Weights of a small GPT-style language model, trained from scratch on English Wikipedia.
Size: 9 layers, width 192, 6 heads of 64 (2 for keys and values), vocabulary 1024.
Architecture: RMSNorm before each block, rotary positions, no biases in attention or MLP, tied embeddings.
Each number is 500 + 40 x the weight over its row's rms, rounded and kept within 0 to 999. Layers, rows and columns count from 0. Numbers have three digits each. The size before them is the row's rms in percent of the matrix's.

# layer 3 MLP gate, 448x192, rms 0.157, rows 263-311, columns 0-95
091:514361491422533545455519497481499419420577527493471551493463484515510538522528542452527475475489474479446550522499442434579479508489473459431464491438556543560465506440492479486504518520483537483497494561449565514515530493548456506473470447488514460514460451471458472452410501471429491572
100:432496518512519476447464498482540540507531526458532481492487470498552477551470495571508577519434524545449467459478517490512505457466526506462462501436546496447477481508519469475413495496508451489534521416457465527457429433432469507511558536528506499459511585458506534475517448493555551550
101:548459454576514490476424467558554463504420475528554494535556462533497458464483498471482467498540483546454555467508481530504514459494549471529517446505496439476528532504396459543473547470520528465570514511439441559505523495493528521482536539538502529499537463509604526462465460422420511526
109:534423549464501456497427497473542561503491509488577509515579479525467470549487513520523515597487463511493545564398454532470499480491514507412466538540531473526465488511478541586511533545525594521463491536511444491512574510420525507568507469519539518488460518533499480469445528517472489479
100:419523514514572521489561460538489470549503453533450539451416490516487478516506501455543466464447427477521527413439492523458470491482511547424571497438469534499546491441580470545488498491485487530522449464433440549479448485524529465539554514521557491530433428497456517419544526511525470458
102:542496489493460467495513477429541525516500541463464554487492577461481579468447507577503560544537520437535458526453481481539432503504499502396548572477448462548472507517499523485440463457464509399510551432568570480464492507532469462423403532500475452519518530464469499542487446520501500475
101:421529483468527481494504471469532427522511533475552505539512489497401553480487497521472531516481485516489533551468547560472495509525512461426591508493488499475471508518513534473502539504471528489506499501441471434495445473509585468541500470521527547557473506471536475449532518531523585548
094:470469424464525572527445468516509518608563532545472534414494537471498472542507524481516444466568505551511551449510534512476477535513468476531484477540467494498518465394518522459460597514489539475513472595493531489500455530502473421490550531425513447520482515471395503497510553472505464507
097:466544538526568504496537471472517525537518552545412496499569537509511436489556526520432591572502499506490552479540473467482510476571536532502452525558505496508493487469530492507494476500496447547604497483488507460548517485397435537598468544491554540490523514577398536491443520475521535456
089:534424496463536549516526527480566485565553450567504461502538539482482514472517600496475451468553481501538492487473455518412561525517500495528502527542544490455455541489521476535476451537575572448501526600449510517490482489457485539541450520568467492486489562582531546507485504533460540478
110:530487502520459544480482464499499425506469497486492490552465489540499522464520492493515545493458536560450560550486593562580507467472443467453500510535433530527514517515486467490389473538519477499417464597576487503506478471474483427487472504538590488495529492557440614501494395476537565463
101:496479530554424427473557500536466515528452536452527470522537534484534476466475466501465558483510511434494505491504507552537488440493515574467503488534517532556507493522441513529469471486463494563456503507529416505490465490466475437458400436617535506537483532534533511474509453535453524419
094:468405478492477545469589424521562535435469481489459456565424437548509411497558522480504521464492550470443435483507563515459525548489470487539495493471479459465461493438507520434487548500465566452480540456439504501465476438535472463499551450443471541545462519513467506456441510507444425473
105:491441504464484458471506515503509465480462469444505418504479455533439511474531553564539453459533398509497543573517484438557447521535454541509546482519513507503507521486482455503421492496518512540500546458416535494520463447541479522546506495519478550563460486481502488490453519420538493518
112:478515610509494474477511470509580525444487407467492501547509496500527509492529491566520460461469562537524500424477600533504467443501505537423450445423540562459465509479537502464493489489469521499535487500448423460469468504535473565512544489530426563537487469412584504477492589563522553535
098:505442542440480528494429486557577587558570479530456441439546522493473573527543457507454472484524454508521465480550579571582483525494535477455470459516451513524531531515458543466447448502445477485509475499536499513469525548463495503567501446462521510456424503469480501458467497452436461481
105:449524574468454545478465547480560453468511495475491477472526462446537466479519560529506528480506579506526529421478544455515514487385498406483536504435443469500476444527453452472532471517550436537555432444534436478512437567485523508504448528473468514479526526506558566467490418521465546425
097:527517525501499532430450514552535470429518496491565477457558511536471509420515506427568530466569536531429425512524486466466523452515444473498526487499503512547478511499423563497495476507464530458492472452500431469486436558560444575561454522458533507466536486488500511482597481458450494450
088:577597487459583515512506513582514499452465466619415516553478566480512495519508521554480490520569451492480513486469527502445595526430502482492543461474465437528491464494505438434556545511504447535425498424493497483459536411499471485481433525512479487469521520534503479507505480468493465474
105:417579526491466490511535457582526536494473432513504506501462492444518573536508575428454426493494559520526507524461482490502528409496494458450455552524556500479517498532563491509469536485513538449526425510489445492402558484557534481567477508438515411412407525481463478500590525537517520527
102:483565459458489455455525517514442528490558507505486447499546480436508486442548480483528428552532496506547555543517522529474425530550559481459459491525517565472529505449504509546509484485426449560572514565520493529489547478481474475511468537483501461517571460522491478435487534628454459519
097:576504477514454479494575556543506510539529547494540596539514440489433461542551484551538493391529466469483468436521512458452486456544461540503431444488493505615583467471387555455518571496502477555436501505495492507554491477488496428485469519526459514503500449428518524544511440524461455463
098:572533547501516485501524505493488504475472467470475553497485498524621437470418587466536511540507560536459478541452530523521447504497456386521521482467542473500542493407482544477439515574516508450542501569511534454439468476478467495481466484523492601497496531542485536440537500481509568512
102:534469514516532509504586498503500400489517538437547612514527559420520508471492497428494495500497510511448511508559510526526496465571546607518483459470452558477444521490530519476469523450583515446506465510509517524549507523426510433484526517480457520517500499488462461513483448405433496533
104:544434536529460444501469435513504483556417485536444499505595525528572476474512459498556594605483510483512459451519524501472482503490448453450547405465552490509509502452546547529411557425530462438534525518578486535445503475517550505511493514501465561536518461505507471530591472479525535611
104:553492515450512525535480449521504420446492475521503503512425548560524490505572502450461401485507488505514473488526462507431509410539566485474493531506464569534520520500523472520454578481451501547500474492487527427551555484419560593585550482586525444509515453491474464515472486486499546548
096:552512564563574560493515471489529520474467459469560482520508398411482491570392497540496474508501464559495504476503433524440506501454513499469463526523440487474473500440407518470512539560543570455467535489572436477472543514473538484507495525502448496558506445429476486552531472478460533461
094:496452435517523566456478512488467499535483505514490470455542438491491534554523508460493504461524518499535570488539544536457522503524460509419505479485510422526512529511512475551486555468489399438434519498520465487493473571445418547514501485482433512484424507494522431486539603545434483481
096:495544508475607390478530480450519544521564529514492553487463458560493458443464507489480451462557561543523534441436474545480463507511534442539489525527501476482512547472533508512470479547574501533439553496455545476546555537396483575556554455470531512490503510483501537500429481486508454472
099:511585527488408471483512578447474523516495437530531516507405453535501461494554555510472454479472469444488450460434506575537487523464509547493510533491552514498502483421555499509520499487556489458536434452468493562492443544507574531522437507513538453504441468463492557503471494508533554457
094:422445494476454483528497518535489531453447422513501499543511530441447568502547506508493523535501489560525505484485547450470457532458457522514456463493548555538482475483491453570389464485469463529539471495457506407536515482516420494524515517470447507512538508506506495402487483539535586470
094:516509503508509512506571472507547442448506454528514554532450575500554484554454517477476529554500499534531572473566464467570442537465455507485567483524512461545491564505545531532493507397522548443573432470482480490535501515461491463534495514559542507438547571407533472540502549510544465451
101:508572522513451416529434540472505445541569535585556483540468516499470534465573468485451509460505485535477569483555523552539471508470435470449493443548497506525504523584444472512503506534481488489521528507494491526515526495448533526475518462532541477480548515486551544581544564547566466466
109:554537539476487466499481483558465484547529450546561437488479445490592514439463501478484460502449495531471530413485509559488459426426508503530534485421470527436537499452500559443460480522489475511539500495564502463472514466501527474502519553499516476499551542500575488519512505508542537466
105:543451467593585556466488542476471529503511523473495472544519578551476470477542508492476495535520471439506572548448552490552508473419448489490583490539511504459500441517501509455516490498481460442430517472468466513508483463434515534456487450457523497482521435481438448491477489390477502525
098:525497485532458429535527540452516518531469433466524589440516412538454536481536475516489566487471501532477510475528439447496529527564474446538558410486510566433509534449467506540543513460489521429512488535470502526451500459528467471525511515524474531511500450466453477524495475505464568536
097:542603496485477533458552491533494515494485430515475463474507538504529557543496547479497552564467591471523498464497435483435422515435562567452581504513534499497529495460457544534491550465514489557612545473438517534494411484523463454513492401521546422484475543515424502477503523469505493472
104:503519504536510551587487492506538532560571496457538490575535491446488488519507454400383567461470383536551565524450534609536456467492439432501553524520464543497440410551508533478508521509529504568497489503432554551514569479568532441476515519517514511541483536445447532497507515517514523602
096:448488521543537501497465534462489513573444471447546483549567448452507535469512518460435605498501514522479485479540517470505555459492495492518466467432565490488484550490480545462459427490523495504504438580460496547575507407559454493484413483508497515506464534478517465469528538486557507510
098:492468456441516506517534526466465518502525468483448498494510515539448543490533520415508436454488533453518532473406500526517483504518483519521525525474516533488467590456505463493601474473493615492530503558490469487498544524527490548517508546485448500570474588468438477471507475490515573484
094:479517529507440520485511467427487546530382486517481580553548481497535515491476582521479547508485570490529463524484497588514456515447547421512489457489529495540489428519556478541490505437478475523534534493455497450504538489410463501495497521473521482472475501539443446543504592454489502529
107:519545520470527414527529413531459445467450434563495520468520514459547500466480538547575444509538562523554520576533503488510495490536490406511517440465445503458508497485484456513525474559466514477460529518515452537573472487495521440462496493496482546609507441506491465536449492491544484524
102:438504466497463590448548432559527547464420459515531539491444540571537487493469503478467531455589488526454490535543542511480510485469526547514483528562522497434481539552534512473425519451502521518564474506470532492557521563470561378535476511413552480468495550475408465474573525537496492498
107:501466501534560524533509530442524607493519508505526473490518499428517364517479416532580533509515475494505539488532542551469479494478461526535491495482587567506482574555550498531488532455394542496494527486538502505504526481533514533468485428462410452526540562492471534508538565481396458464
097:474465539561488504505466528499481468570525486517506537454465502524382510428460506499471476444534490515466569478492520481504536481492598501551557556512431563518543472511483501482495597448468615476504489527508537488529515555498496499488466530481565500539416494529454539475507517446503486496
097:504486436465509496458498531489545545454499524501571507474442461470482453479512457558556445563504466517524513459516527517574459506551535449608501495532470507527457466505520474534481542445453395506474520518435557548516507460505513538550454496452540499610543529495511520513571546507529535544
103:556403518510423525488549501531557533489496522494515481521496567486529551523484514495483538523493543568481542466520473487503447526489497546474520518417511430518504463477478552533462514539488464533528428521553477527470503507503492423489483525526461521576469537583500523583476497471467489556
106:514452525506526529497494570439456496509510498469462569487496541506553543485480475483534441547510550469526542508463508484422456430474535472604538512518422451480491500576483488467534455584458440493521521504445463482503525474512475398525486522498484478532517484516555554463504438539456448467
099:572467520481517448467431461531486426510497496492474555433442485514501502489494509539544564458475412493511542539535595533518531522585415492514545490480455425506513441459556475465496561533466521542537498524533478406499447551532467451519465498460473440483460538516493470530528405439516455485
# layer 3 MLP up, 448x192, rms 0.148, rows 263-310, columns 0-95
104:528483576432419547503472476527534516506507501483480561481584505437580490461493514525543492509515502522500473469517522525562476473484430528512494574555538513571518510513524438529463530504446510465511561593512473527491430520560523494541546525493509493446452513484443550559437492538490456498
095:499500451518521484430470502483494487402465505466546467480395470512480557414551423526530465514471550476434548495490520508469485488487478492570489511511410602487441513467529505455482501489530451442486522503529440497531493500513514550530504579512517538498495478541519529436468564458524482467
089:476452445550456515524423479553428492454476519558490465507510511484471481582561490441532457524436583478429482513398520504544414519494496528457432521497470522518473515506512443512441511498454455532538486474481421450474527499503529534526532532400528495563414480502473543441443443522515564449
105:531559498514460549560504474470442552443487459480478494479509424512442541470496491528498493493481438520476517453522466458477492455535488506514505489496490546508571455474482559477423514513420474529447442522505531515513533446546511493505480405514468515468491562452491472471508470513441475459
106:503523440536459467502469542500513479466537506532477545486526482528463526538432521474488531514490481495480534507515588518481500528545459589551504476486571539511414503497567497503466511424501476592569491432422535448474491518502550462539488450538488613494484552498473501522537487444543498495
101:519498571470542410512478435480460565521492472517451463457516529443503542575428467499532506490483560539514462540561525512441477537578505495526507457526489567459464457549459513390513534490475518490535460533587562512427457519477480493537379404539530504518514487519467429449528490493474465522
099:436459473512494483462517510574545469512486472550544526441485548531522505549524495548467496458473519533501546513568488462437476575541536565524512467469476497468495508535478508521471498551468535504453494488565536462448473488409488490506557476475512525573540481432452557544508478591472479444
094:566553493537462477509520469474544477504574434481546492450553513489463475508455415540491463523515427422526509507465505517507449500453454456449448505449454511564513403466431428505492481526517489490516562467487502494480448536530452494553480465492501504468510500489475561445479515517489445536
091:390564625488475496561518432523495445547529465472474483553518543530542557433495464481460499490487493522512496473506446493412522518509413539471457511429555509469441497494462493491434504415485524470532457452505508539524521449482504498541512480468537460567484500591542531493415508435523423507
097:571503515486452506538476520462410499502444567487465495520543508520509562540476516494497442567417507550480516497530505508500425481471520520440587490501496459488474463513476499517449504508517573499455485412528498492541558528461515515489570454562460500491562469427493484545567535520505540518
109:477558573479487509551479492440485521479562513492474454545542469462534521495519478533432453492535568449515431473502507511556471515495561450559446444524500541497488462521470510495522482456461512572525468551458483501550442483466468476584501511380409494460484527423608480519534499470470471479
104:461463525485504512532588474439518549497532521505430538489535496605464543519469536554453444453519467488547510558501473540476500507495563582489560503579448531523553499468501538561520491497389494552464508479533481518519482532484418466491512540489551497585529459458455513457459476548547506480
088:511521477533547485509502497472466539542547548498441584513490541477503524515534535513548530470523518445428550520538439388477449587512521513517460527463536442507527482528601604580518515495488484517618512429538578565497514457536421543543461497525547502462504521521455440506446496525532534483
103:476470479488559496497582560542511459499498481583480517507506500527556470418501567532604523454476426454484499566498476508377489509510444538476481538452479477511509477515513485499521523465450522505486459555525498510506521547497461455534521460499521485524521454474489457556514541489590540453
100:477499505495504515435501466561517516467498418530524461507510506427555529465483518534474496469542456581469516532545509563479513539492487512529543448492541524564535546496495499533581477449492525462538583444526457527478459557449512569583452533479550501479508516454483477496425575504454518542
102:475544515534504458575524487524480479492465499533504477556545444496448528488499507545450488519536420539529526519486505547507459473478468576499505441440473438572493500495510487486521624516475531568527432470428517492506543484430512488535524525461452568495515515488507499558503521527537480514
102:534536520447529473552479506512456498504510546547476488514515497493511498483526529461463441573443487416495453487580449493445554384505506463468400499478499495456453541525446485497511539559523631508539498519466506526467546544550504458483483492483511532491461493586449503510504570513520471546
101:531515488465475575516574450561502436527433537513509551545472524483520424480555535496416564477498519504511426534472502481528471542529505510530468467494561397579452558496426474493476517515455540499495485476491535511536509534571471529527497567448517486494495613450465563549535473541442483588
090:503500458498493456423503515484432550480543501478504547479507477505482539489462532541530504520489520502527539411552526488516525450551463484476526532545418477500489500533530541488474438512544471456424469514495545553448497525516530525454540422468551517497492601482516513557577506546487458505
107:453438491479492478558525485493493490492394498548542466415449434515509557499464490477500460458460518455511514544498466517465528542537492541521493543542514560585524474560528471488469482518499560468482486517505547509435489508518571517406506510444492550534484461421523464527527454466489522538
107:457528499455549494509493476525486512516529443429460460437435500512501452455501459546490510477574505583497513552448506493495486404509543605456524498485553535522478511529547513578480526458477481610520482500479529506573522469549439473453445521445506520507515532525540469489402614507519416465
093:505545504471563590467522515456481536567476589497549514454507494521528491466559513492454515522499548539509448487473504567455464521502500544543495472548474549408532500564471525612547508467451541465539523552486588491504570500476532507514458527472481475523480457462460487462510529535503543493
095:442455513521600505519484460542459489518471515473509422466442489482517571399448544509507474482517478523428538501503457543503523473518552474525490534569460512511432496514526459517465479455521470596405579473489507479527491495513496533485555533517527527506520479432434548485468467481514466489
102:511473507492509513500483576561453433570514422532610497525471484475515555534500478536484515516505544402518440452502500484515478467483542496543466499499472471431498556528477485536530523488481482495562520491501515454560486524480537490543494533454484544575456504458550522562526501501573568484
101:472439495506509501533492547462457517462471581489535422517465497484485510568484505533447565536422531505518445437517546437493482561503454487445500504532498407511558548508531587498492520483491484506463426437522456548476385430499446526479523529434429552583512546470528555498559543496459482565
109:493436488540421603481526521497509470449554500544467557532455513518432536563526538424559443454472535533515507509473508550470460527486494506425520506463483486433555472458544453543552492563487527514499521536505459469512499516479492514506523437489492500481427449509481485460468417530500501571
098:532555517554486518524470509480548486496505485516520505465473483523496526524543567463423443519564513525485468571522448509562408565483536488503467513485565485457482447488496423476497540543525531497458471475447559434466488509499465432434479501567473452450518483598455524523514500467521416488
093:433508484463471483537491516407446496586477472544479518540548472448496509541484497503451516450518565503458527473426498493454498518477446510520510501456497463491473515488549501511494473524460498594561495466505484443485503445478504599513516565427484442536499496534433585420436562435405479505
102:454532459463523465525479473444527481488489482387555519518536561403497486530489461457480565511489543558528426416531506498546432491468501485508512486462491496498511557521545494465486495501493562471432472499617494488540471517532498521529487457522466557494460481487517452527456501558538419498
098:546574503467490432467566468487469454517462455541443493584521466504477542463502551527541486457461446435462539491467513453451490457473499519472448512484480449556510550510477569532487572519482607556521510537546497588502451465553533511518441489495557594465567526545489533496612430482494517505
097:438507449516473505521522451528461584452429574525511563477485520536534476472568491476502469505530461465467481440464454567466556530574502425463532499562426577491515535494586438478476509551454483481440428442532447552493516472517514543537455521482559516450504495495477471543469514513502448512
100:555518498506488463554497535511553499483508504582565500421515453466559471522472519464544432478534562520600538536431475482511429460519522530509500515510531487499525472539499467553482497500530560514445470520480421502587574528432435487498487540540590505513496523506475466474497501456524492454
111:546554502474463477489524497550430544477406451493454486438489398541542540522502533475524496520506442455429517466499514476593493469489533531481496516540476479518481465459505506504539497524534508478502519555520518593480504515512405530471583554524488544539489554418509553453513380568451558526
107:517496521487484469481603502464483500552494554520542468505441532459560525503502481520476566484465487506517468404499448511425469546463524519449496519480505537484472457520488495543503472497542480574520511454461484452524441512503410521465595521553501580545603552474503513425477511445578496509
097:502456548513524479498538486493450478561456433474572485542415538485429512468544516537485488470512481561429506479528565523477478537462420475504506491553520544490460525493534437481440488479528549454523495552477407473478543578494530472470513470535561467494397477567412588502478547466478472372
102:553543504463552389432525440526436536471498547468518524475494549518471476510523498503514519523468425526570494489483593470587489456508577452558529519537438511466489458415525446505474475550522433427482522525540470479473557545524505513462554470543470508415433566503528468501518509535478445499
101:488517495564475460507490492539473451523544460496496427425514433452496447503438526414488515481532469403529493481543506491465498475494465497487446454503515451458593521487514402495491520494518488425475492565553509498455544494447459498482444610563537433517538406474470450451543393499463530517
097:468538472461519541587510521525476454537472528502513545511546510491558507578468488500445480535486511517472442489577480426441431475518485523469532519553446486505549499490450442490495441474533432491521571499528527525473489543431474476488493448538477475527504425517464558497467543474429510513
098:509452507509512442446473490533439556471486470497567484459452482500455540475497558530454446517525508502530489480494484483402498496468515493553491506486453538475484496615452453571514506549531506580542491505529504505534520443509529500525482577461506515541548560411493461510451501545495474562
095:491514491490462453539515468509454479547475487428483528519520503516549496494483511483468568514542489514590549533455538398425540525471542500533522511521522566507445437486444581492428492604572526542500508556484505479515501533456509536558430506440486538530554469531480479524393507473542541461
087:551517484425511458507463483555492473502554551530541525511508473535466504550474399519473525521521509504548422481520459529507465506568482527477492528525485498473510534573545490462503527546515531499514501497497513578487479555425581494508595534536417470534502527532560596575480473580482465558
112:473513579503436549532495477518460465503416475481543496571449504450548531499457519523544498502538546576526517488540527439468517507503515601456467521603479511492522456519543562535473443562539496532554450464473529484565558463532486499502506450482554531524482456522522428429504404506493473458
105:550485519568522491479443460520485420471451443499438461529469517480515551447482468451490518501510463526508549463461509469462523556494558453428491470532511482503453515498521566476485501532572499551511496553494569510492493500520422461508506499516484557569539571462507471476472467467501437448
100:475532514568520566467484501546511493531478568565491487532489474552545568542502495532543509409521427451491475490554536489558537509438466434520516454465506519448484451471456467588578540503534482434498448494485487426530500498502531456471446506565560526485500472434531464508451497608537512490
103:504460484524520480523498530482453456589442536533511490501424526451509488531544463488545541523541511510513556463453459450509432554506475511556522545443535441503536476466544518527489454505532499532506603484451472458485528456507507542483443457574431520571533554498548565519511481513512514569
096:526519534575594458477569505508560534496454505461548505452535537473513488476473457550556515524527450478494449503458555467457552525501474507486475520593460530533449465463475524516502547549497539502458490555518479519448555521578522621458481437515491477567547534520479494528485532592510506521
104:444499530461528454534498441512508448567506511498534529440486468505553470540461477523460481473493489503568505512596554570493520555469473441501537452532471494526494517485513508516514505517476532482510473447468560491499544472432546507465494426498506390535524508557539433602531533441489516530
098:469519545491420542509536485470540474527515531545544498521502512491452535505526505532483582535485544481432490501518508496568483492408485485454512534533435545535500515444493545524512506554592500493490547474490476508454563494515561566544544501583559486548474515519545537447440479476474467495
# layer 3 MLP down (transposed), 448x192, rms 0.146, rows 263-310, columns 0-95
092:500470515572499462530522572541478502521447470541488556501444513516505558466474494474562473508466543527497572535525502529433577448504453571530481517515519496429465459558467511520617433426507488496485451514522430474493542463513473434488533507512465545506461496511508530497529531429496512483
094:549474585450422561498481507500484545499440530565513474524559484550491510462478476451475493502508515493510491446454525432527569475500542519468433520511461555566552509524510485444546546477468464483506500459460558423485467517512492517535420455473547497521502494522487448550546507609473461518
103:504482496569489523471498495542487489492581554515519509521506544563461516524491448521424562539461480440487452444537580483482493490512485503540443516490460460465474506479531412528495543496508463428530503453500495538551490493534534578485493427457566505531522510495499485591439535530467534580
105:411558458472580512539508485390436470439476477490509415433489503466539496494474543540487471518478515539478555533516464432543532417549523498598516533542488467544471508494467492544486500526471557494500501429528524416523591511524484523488534452489517540380500554500474570423438456507510509444
100:460492499483479495426516486474569477457517418509516527430459491503511475488485514509477461467524424491438489481535449420529455555458405589520507450493491545441436440535513553504513512494546524545499538440472562496542437481522565548525471543476421549532482533506461564533509469528506528485
102:519440506455537515481476429432484551536414555479486453525505532534418468459544507498519528549467540500483496489469520503436560515546489494457550513442472481520421503560485429496452510423551489539537524570444511497509495500515527534552478492469489480551506532505491498528490485457503473505
097:484484495502574555506501447483521537524484501377520531466490562575494519534490490523437459518509522477494523495557572500449447466519467526457519438420518517444473510503546508512458518431442514546491535480511558487469500575515485535553521467489503493571463502500467491525557535569451459474
099:446501538561500469521540464499528554572596473533517519468477449542482450502574526448453424515486436494473521482476471534553459389480500513521542531402482505587526485480419493479516459417488445470485478550520481496493484532480506454571538495531438510521519462483527434480478498510512470467
098:509474503430451472414496457559554519502494549468537536576503570453483485488532482489555478502457601576498504505542517399545511525524479513503489508491506501445442514414497445484493567446533499470496490543453480514587510506511463463531478466508527443479531491453508509490456520563519505465
094:449484470478484489472502468476460504410445604485522485523512521512512416508507578469525515470535448564530441472452484582499484489561544479528517570442438519529516570439495474490488525513478482437504472536516492502500462532482498552506492464523557479607542498557495462483456517518444415482
104:524489431491494482542569548511486502481449452541550433429483468545554580527545462435563455497469567501560528518523474528512535533493496468544463542487440504457459515472512487617504473461491480501516578459475484453458554505482509510408498505565473548412492427488488450494470604544544430429
107:469431473473460589550460481463547513448404458469414448518526518471463519510467508453450494485483441501512491528497530488477522400521547489463459496453502474485514416491511531562568527527368580534472551486503466557467496496507540538484437485488460480571486459547539506455454452459577464484
097:482449544529531503521533556554574511498498468553487454482520530508558535419562460521512538489490435455440487484474519452488510477493447474453540500469487571471416508594421471471486527416502459463523466522606508472500490500443461472516503508540528538520553474441510464433592562489499450484
113:480428480482507486524543637495491440404449554518556528438521473429499519439475621475550497496486489501530507477474477575513519537515537428533513484485534483518443493515524488486399580539471523587549538499534514540426519516510449567534452508434527541479505558469500507544437505501466482475
106:523469510517465496496498524476540566533483471451472399517526555565462499524478526504467494508466503395503493530533592560522532539458536548513520507499495511555565506491496477555470513544466511466494540447542499439517446560466398528540461511567477514608495450558443403489539485498462577458
094:478507518466572519504475502461486499567490514527480520497492547491466481551563531388413538476516479525590513505499402421507520457554530481538520490540504494516489509502504457481543428519506482522514527549475562519492447464484515525472512550452524478428498585572501497505492455512494544483
103:489463518506488504478461490505497483481501497550550499551463566493414413456447475448400477522441575479523510547529488483566503488458449495542554462514495481461522464586486564529469524485467466515561410579568448480549515508563502493453569477534503550422533462538527523525551515513503579478
098:518528513547513504492604474501469431430542509506560482510503463517481553444455493470412485471455598524509469514540481483566536494532490488539472496493499530456457532511425522546531449519536498447502473522527524504552553546427497447498568501518653487434475567462543558495489548492422443476
094:488499510557563462503489574467508579485506520500543424521481632520516472467561436487572515505478457410460442542531531472553520475470469479568487488458475451501501481492514433508467469477490513548555476523506505469471510520587494562472452496517434567517582520538559494509473541470451546551
104:521438504454517545559540438502502507459467478559468559531526515477496539500550531516463388480412495529544571542532493531568503517525508409461538533464531453523495445495518493499496469424551538440437492575479496510474547498540506573461474519484552489424540535541509537552507546547506489477
098:495486486482483538457479465499486424615502518516494537551501544440476479518443558529523483564567448518489508444456550531504500480480494512499500493470448538489498564510493449481526491593460474465547460451478546489501457477513521540547493561499514473514469511500516458557543503526470448509
095:474517474494529423510508648543519541467455454554523523472561513492547573457522492440501475546529495555498500466454462442501515525473403401483564467533522468486458456511537428503510462467460427492486394481477478481476444494518466528507476511461484467477453572442479480490471487443452491536
097:561515593455466468468427478461439488502451516463378496510511447508558511495509559538495520468532462479487476518581505487490545484535532548457537515493492482482454499495508546540435441511550513475513512426538510535501552426501381505510516474481487505524507541461552548441527484475561617565
102:487470427590408504453469546495481495476440543461430484424455458509526526515531461474532519510484441491431495502492438542425554482519548485479537466466511543464500506499493489555514456430513474455507576494521472499520525463479482484558476440546536552500516481519501502436480520457522506532
103:505526527564446581512474568473460403498531535487560427441482501541465486436531519470504522514410483469539498398555509509543483464467479430467561544551479547478557492435546460432585525475479522525467501542489520504402504510510471554535497541521439456492505436484476485531474456535520477538
106:561501515488453460433422464502489439497519483425452536529541533495514475507469527572530482474499515519476448442504491500472477531535496441466478482422549545438465539533547526541418531479574504501438492473503424468467415470433523562536482511490435541525515494486429545526564517481472442499
102:502518542459497423450485525497522469538529479452439548504421493472477574547527540494450499506432489484498532582510528467497514509455492498486516578538539494512476467479509505462556467494493558502467437460421555509414521517427509491463531514514552508534541492552484472536487519529400536513
090:536532499463465523542526387514586532507580455495477484439396467531494471490505566532493537487493530459536410516494531518514489564452533436530522537487531483468449515523479490490450490503464477482459482522451500502500576435387526529462469434460452447491523472468494453552479495449508465506
104:518485443500543456556520490532487479463527383467452516546554489492519475489524491536483448490478501589499512443533518563507460483446441353510483554498462597559493489490461509522507496532501520545490568444537549499501539495546486483505514484478515412571413458546432501389500473465445394418
102:476495420468409567411471513450460451480477479504471456481537474489478492494421561435425520476476523519566475517523549507518529545551491467502532509452539464498419422485479467501465468485543445527464526520449524560496515580527516453475475498498539516465444487523414479444515447528572505461
098:500496477533554524499476543377467555443434551490528563511473514526428464509566501524518438468439500469496591470516503521563520512502470499447520428517497509511543478449583450532543519530432502484512434450476499505514497438517474532594532464492552548498501472562532510405445579499466520472
097:478479480491520466474516586547484456428503483470430534535549457456533489463580532527500564519507545457530447531518457473480507546534543518522500558520557464488517485465450502453482534467458505447551466514528501548477494473487493579431438454515436489552491592447556493492559489501468509481
100:542491445524492542512468452477505433502549492488562473534504498490499535500453488529539417460495484480510516421491513494491517553563486536459541500516496631521491548571481448535585553563407472420476530550506494566566502520428502499527489475516460546536506486541391511508534597528473482402
105:461428560521510420490521478462517430468493458507514448497545460507517483473486498488506407459499474508484503484457519454581524536440557449491503528449480508523512523483551508476465493452507494433472408461547526517491511466420556486528491484459533411510452520512539534544454447517478452436
093:502542500463570480569469521483512483541539474505476505476509544536463507521444548483444589417526512534543535497508459496522551451503537457445457554500517528576509468577447484450552475483424466468525499506534485492442486498552446502523494506446548576460562490496569488486538491530528464566
102:516484473498571540550499535516530489519485531479423420461539511465481484461457483497471492547499500530433543517382569528447509504520533526445494535570523465506481491525511502537524498468473537543455517565535511522566528562521501469538547492498530470538533549452438508446432474489507541494
101:471440521472495473558513452468474522542532473503540438540522500513478499564457502469519469514531509505544432525474465493544536454440536425531484567447473464536553573525502562525464507573431507464524531535515504501476493526540517505476486478560470531553510502561535443494493478514452407555
102:518532508510566497495461438568531471491445477421504461365417466450507473445466465554504441494502536543584547454473483504526507547516491500460474539454477488486450465515565496506523481513435479664504552456459540474563541502402534585491542537565502469495505507508453526469495538455475450444
096:542574451543585462495537479540430528495534453515490489521576507502414494452485580477487533474526466562558531519521534491480527536503441502524549489490461528561531536570554515449516498540499420492495557538468467517505455502500522490518488433460429504442520502526483497544571450463518528472
100:511433524508557472528505512508519473504476560505519457464545508587446574402585514480582444453487484453505442527561464476490502492523557436473501480478509502496533470468488496498434499467472562442435473566466471513528526533477439491492508440502550502547508509519505441519497557511535439502
095:468471458485412540535484604469482493519544504542483554518468497496521480504452470542481477477485460475496500485499482572517501437477539479488511504541489524529446496445482535459541457549505533508424459465469509519512506484519489518339524579496526528516503520467538519519432457535522497506
109:576545524470410485551498567460554546530502482548480506504485552459564522515458496490514501519482446474518519539501482533493521477509566482513516546550492433516536499549497498492474513538451574436545424486491481502459458531547471522423531588436492473568446525442471408537546452444532485557
100:476539532488526465572452480491522462483478494484522458515532468549527506461525516495513495485555502501438456553445527490475511526505526495568537604491471491470472465453495440501478536479484490539522457570497436521513448504432494550437446495475496546439516586424546520514477504542451531511
100:538499508464454570487437491548553469482373447477544556536451519465447487490482575485515503488490519464515485552469532479458508495445540542453576499550445553470522412442504511466582551503533472509487432535491542451525478561537502493526471549495523480527468500469484448463521470536539563541
096:487518421547595512603504525509504578476448459533463441475464509493559599536455486479535520487452506562473435496437396577474568491452443527488517487488523482485488481435510512502469509540618486430500452510473513516536474517467539535480487514447568492580438535476477493441468466580545482460
098:502515538463448443530470515455453525571489468455501547501487524376437476502428522505461505453458541500549473501535561476489544469444467490451493426472505504443464493469493516503499414500426525502492473522449504550495498503536542481449528495558470567483493520468442466547563506420535550449
099:480489417501560524505472478582458459537514432544532470574495459481454530447538491573555437583495523568467458503459533468522434478436451426444495489522465535532485494500526493517440518470474496477561503463462555556417434479559460428467453530486511529514392515486504535575513507484472487528
104:527527521508543445611490517442546493459514504521581524469512527557423484467487536448493494479498473397464455524498427561523556451549466417495503433493522467563454478494513441477493454523513473547473539428579511451513528527506525458449531519449532612561459486509538465509519489526514476475